python train.py --n_head=2 --init_std_o=0.0207 --final_lr_fraction=0.03
Each number is 128 + 24 x the weight over its row's rms, rounded and kept within 0 to 255. Layers, rows and columns count from 0. The size above them is the row's rms in percent of the matrix's.

# layer 3 MLP gate, 192x64, rms 0.271, rows 181-191, columns 0-63
size [141 102 115  99 112  91 102  96  88 107 101]
[[134 111 113 100 143 104 110 145 125 135 126 140 116 136 143 133 131 128 120 143 117 106 155 132 154 130  90 146  95 134 168 151  68 165  97  90 142 176 104 129 167 154 122 101 149 145 104 114 141  95 115 146 164 136  83 119 113 108  96 100 102 109 167 158]
 [152 105 133 154 162 127 135 145 128 116 116 145 184 116 123 132 109 128 156 156 120 164 120 126 105 169 141 128 138  93 174 120 117  92 106 107 113 121 149 138 126 147  77 156 122 107  96 142 126  93  93 122 112 153 127 160 111 113 172 141 141 171 128 180]
 [116 141 124 119 128 131 127 117 139 104 125 105 152 117 104 109 113 114 138 153 106 130 128 145 114 127 122 148 156 132 136 112 149 107 154  96  97 142  93 127  91 149 159 100 132 168  93  58 121 161 152 140  88 155 164 138 186 106 110 127 149  97  80 122]
 [101 159  99 105 109 148 128 151 113 114 168 160 114 187  96 160 103 128 167 115 131  85 151 144 132 140 149 117 148 122 146 164 135 168 154  97 121 140 106  98 110 117 107 100 119 153 140  73 149  98 112 139 102 119 109 162 114 124 145 114 124 104 121 146]
 [149 135 150  98 100 122 131 119 151 161 173 150 119 111 110 110 143 115 173 167 114 130 109 145 139 149 167 165 138 140 115 157 152 114 112  91  93 127 112 110 100 150 110 118 130 164 129 161 121 168 136 114 131 139 134  88  88 134 154 160 160  99  83 119]
 [147 128 165 134 103 105 137 124 153 124 128  91 129 129 151 117 129 184 173 103 117 116 121  91 115 133 147 141 128  96 125 178 119 130 124 127 136 127 112 132 101 153 147 130  92  78 132 110 126 134 143  63 147 105 167 151 112 148 163 118 136 124  74 156]
 [171 134 107 120 149 110 121 114 111 112 145 121 137 103 120 142 113  91 126 136 104 129  95 136 145 157  78 134 111 146 143 187 130 142 157  92 120 178  90 112 124 106 156 128 114 155 122  72  91  99 106 163 161 149 115 151 143 151 117 114 154 131 151 133]
 [138  61 154 124 129 159 116 106 102 102 149 147  86 154 157 135  98 127 188 114 143 122 173 100 131  99 143 141  81 120 106 135 140 142  97 115 149 150 142 129 117 104 105 119 188 158 141 111 117 144 133 115 145 137  97 130 130 149 127 142 110 112 141 103]
 [ 85 131 119  71 109 120 120 131 164 142 138 109 111 102 109 132 104 118 132 104 128 125 126 151  53 125 137 117 100  96 107 118 146 169 130 135 106 125 108 126 148  95 144 131  99 172 113 172 134 151 159  74 114 123 130 134 107 104 129 133  94 134 128 164]
 [ 98 126 123  98 182 116 132 119 101 118 148 195 170 151  80 107 144 150 113 125 116  65  91 115 128 123 147 144 117 115 113 132 117 127 139 138 109 123 130 108 169 127 129  98 146 140 122 112 159 163 142 124 109 122  86 117  90 134 102 136 128 136 161 156]
 [148 128 165 116 150 132 143  68 144 129 113 113 144 128 156 141 112 104 144 141  62  94 118  92 109 141 149 132 121 165 144 119 148 164 113  98 120  91 128 141 111 138 132  93  91 165 112 122 131 137 124 108 116 126 130  82 155 141 126 183  95 118 131 158]]
# layer 3 MLP up, 192x64, rms 0.24, rows 181-191, columns 0-63
size [114  99 112 105 115 101 101 100  98  99  98]
[[142 151 153 108 143 156 145 136 144 131 127 136  68 128 107  87 128 159 112 118 124 151 155 155 110 144 160 103 105 132 115 105 107 126 111 118 105 114  81 124 152 132 150 128 150  90 106 114 148 158 147  63 107 155 147 114 101  71  99 144 126 150 127 145]
 [152 106 163 141 125 131 116 155 119 131 175 173 178 151 132 148 140 156 124 130 129 137 143 123  99 137 135 136 124  65 140 182 152  91 129  96 118 127  93 166 131 164 116 144 140 109  82 114 118 134 148 118 109 134 140 127 144 117 127 162 138 120  93 172]
 [151 126  90 109 120 179 160 126 125 159 142 139 123 145 143 118 107 139 158 126 105 140 178 142 150 126 150 168 139 115 141 124 130 118 127 112 125 153 117 149 109 115 125  99 153 133 160 118 130 156 124 164 124 106 156 105 174 106 111  93 198 128  68 123]
 [139 145  93 144 156 119 124 122 107 169 148 116 142 114 156 149 145 140 116 190 103 140  99 162  88 155 138 121 119 135  73 148 131  99 111 173 148 153 114 120  91 140 123 109 109 112 109 163  86 178 128 119 169 122 133 107 136 137 146 111 125 149 115 119]
 [112 110 131 164 146 108 164  77 146 150  86 177 138 151 114 104 139 145 137 185 160  84 155 142 116 121 120 144 129 164 122 125 125  98 119 132 127 147  85 119 143 159 144 105 160 122 159 107 125 119 128 113 103 102  97 141 110 164 103 129 146 137 105 158]
 [134 152  66 112 123 134 121 133 145 103 102 112 107 162 138 195 135 161 152 156 129  95 136  95 148 123 126 137  97 153 107 151 136 167  84 113 125 163 144 136 142 163 105 128 163 118 136  85 136 161 143 112 139  92 128 147 157 142 117 152 121 149 116 125]
 [178 160 122 124  96 149 111 133 174  77 124 101 146 129 127  96 176 110 116 112 135 165 120 138 125 102 107 142 163 150 109 120 134  68 164 109  97 105 121 154 121 121 140 135  81 134  95 118 126 115 105 141 123 107 131 170 146 112 123 162 118 118 147 131]
 [128 160 113 124 140 153 142 155 134 145 150 178 104 113 119 108 128 117 155 122  96 107 127 130 150  87 183 121 114 110 121 154 113 117 134 142 110 138 152  93 176 144 170 189 115 167  97 162 149 152 134 134 155 143 163 137 100 122 147 142 149 113 110 115]
 [113 113 127 130 104 132  95 122 102 135 159 159 106 153 126 156 131 130 101 147 137 155 115 119 159 123 148 123 152 117 129 177 140 113 116 143 146 166 159 133  98  97 115 117 176 136 180 138 121 177 180 131 100 138  91  89 112 127 170 137 143 101 153 132]
 [ 87 140 122  75 146 121 129 116 164 110 117  99 111 126 127 129 115 121 130 139 147 126 111 137  98 118 121 182  98 143  83 174 104 116 119 148 113 114 135 119 120 157  86  86 105 165 158 129 146 125 106 112 106 138 139 119 142 173 186 132 128 173 127 140]
 [114 131 196 164 147 119 141 143 117  88 162  99 109 141  84  98 145 147 130 116 161 144 144 130 121 172 149 118  98  69  86 159 101  85 134 136 125 118 143 137 142 143 130 151 160 118 152 125 123 157 131 118  93 150 131 125 141 107 129 142 118 154 109 107]]
# layer 3 MLP down (transposed), 192x64, rms 0.177, rows 181-191, columns 0-63
size [120  94 114 101 115  95 106  97  96 111  95]
[[ 93 152 132 113 121 137 158 117 104 115 117 111 156 147 126 120 107 112 138 103 143 111 154 101 139  97 137 175 137 128  69 140 140 133  96 167 120 128 146  72  88 124 149 156 122 109 124 148 139 151 110 155 145  85 161 131 147 180 136 100 129 126 138  83]
 [156 114  97 131 139 144 119 124 148  94 114 117 119  91 122  89  94  97 144 118 123 139 161 119 138 117 131 119 156 122  99 114 162 149 188 192 152 136  99  99 126 128 144 182 120 137 166 129  93 113 143  98 124 121 112  86 151 106  95 135 131 135 131 110]
 [106 144  93  95 133 160 128 129  98 181 106 132 121 136 137 139 131 106 133 119 120 122 129 178  97  94 162  83  91 131  91 112 133 136 139  87 162 140 173 130 146 134 133 135 157 161 115 116 109 159 129 141 116 113 119 163 151 112 149 131 158 171 114  90]
 [117 107 105 134 151 121 152 121 125  97 126 124 152 120 114 136 114 143 107 137 110 182 139 118  97  79 113 137 107 118 127 126 107 122 162  45 128  79 114 122 134 145 147 164 117 110 162  99 134 128 134 124 159  93 157 141 139 128 164 153 124 103 114  80]
 [121  95 155 143 124 135 127 155 105 105 121 132 177 143  95 147 155 139 139 132 152 100 136 143 121 125 103  35 130 117 115 115 107 147 138 164 130 179 156 140 142 140 140 129 122 139 134  88  97 131 153 134 151 105 153 132 148  83 125 152 109 116 143  96]
 [ 89 145 126 168 130 158 161 124  76 135 107 151 177 174 127 149 125 166 106 135 140  81 155 111 135  86 136  90 129 140 139 114 101  91 137 141 173 133 143 130 100 134 121 106 103 161 105 148 115 142 113 146 122 165 117 123 141 159 115 108 143 129 114 142]
 [148 156 107 138 114 158 116 126 106 128 160 154 119 145 155 115 130 135 173 126 130 119 117 119 158 126 157 136 146 117 118 128 193 106 143 175 120  98 118 146 159 136 154 138  75 171 123 168 123 143 136  94 134  83 143 127 167 175 139 125  92 133 140 126]
 [126 152 130 154 121 101 183 156 109 128 104 116 133 116 134 107  87 165  95 128  89 135 151 120 137 156 134 120 187 144 132 133 104 132 129 172 113  99 125 140 145 131 137 118  97  92 106 132 158 112 103 140 126 139 117  74 126 114 109 109  91 158 174  96]
 [108 143 136 112 108 154 141 121  85 106 127  99 104 152 117 103 147 157 139  41 126  87 113 144 142 120 129 154  85 126 122 105  79 156 117 111 127  85 135 140 179 153 137 140 131 148 108 125 131 114  92 114 151 117 137 135 125 126 127  83 108 126 138 140]
 [153 130 115 134 115  98 130 117 131 146 149 137 120  96 138 143 115  95 172 124 114 146 116 115 117 147 141   0 121 147 142 125 127 131 140 127 122 116 122 122 146 102 147 155 149 139 134 139 127 132 118 120 143 120 131 124 111  69 117 118  99 141 135 111]
 [119 115 144 144  83 124 111 186 120 114  92 161 103 132 113  88 145 154 180 148 129 129 133 140 111 116 106 119  89 142 145 127 157  98 109 109 106 135  97  64 109 117 143 172 141 114 160 147 102 134 145 137 138 129 135 178 107 109 123 106 136 119 113 147]]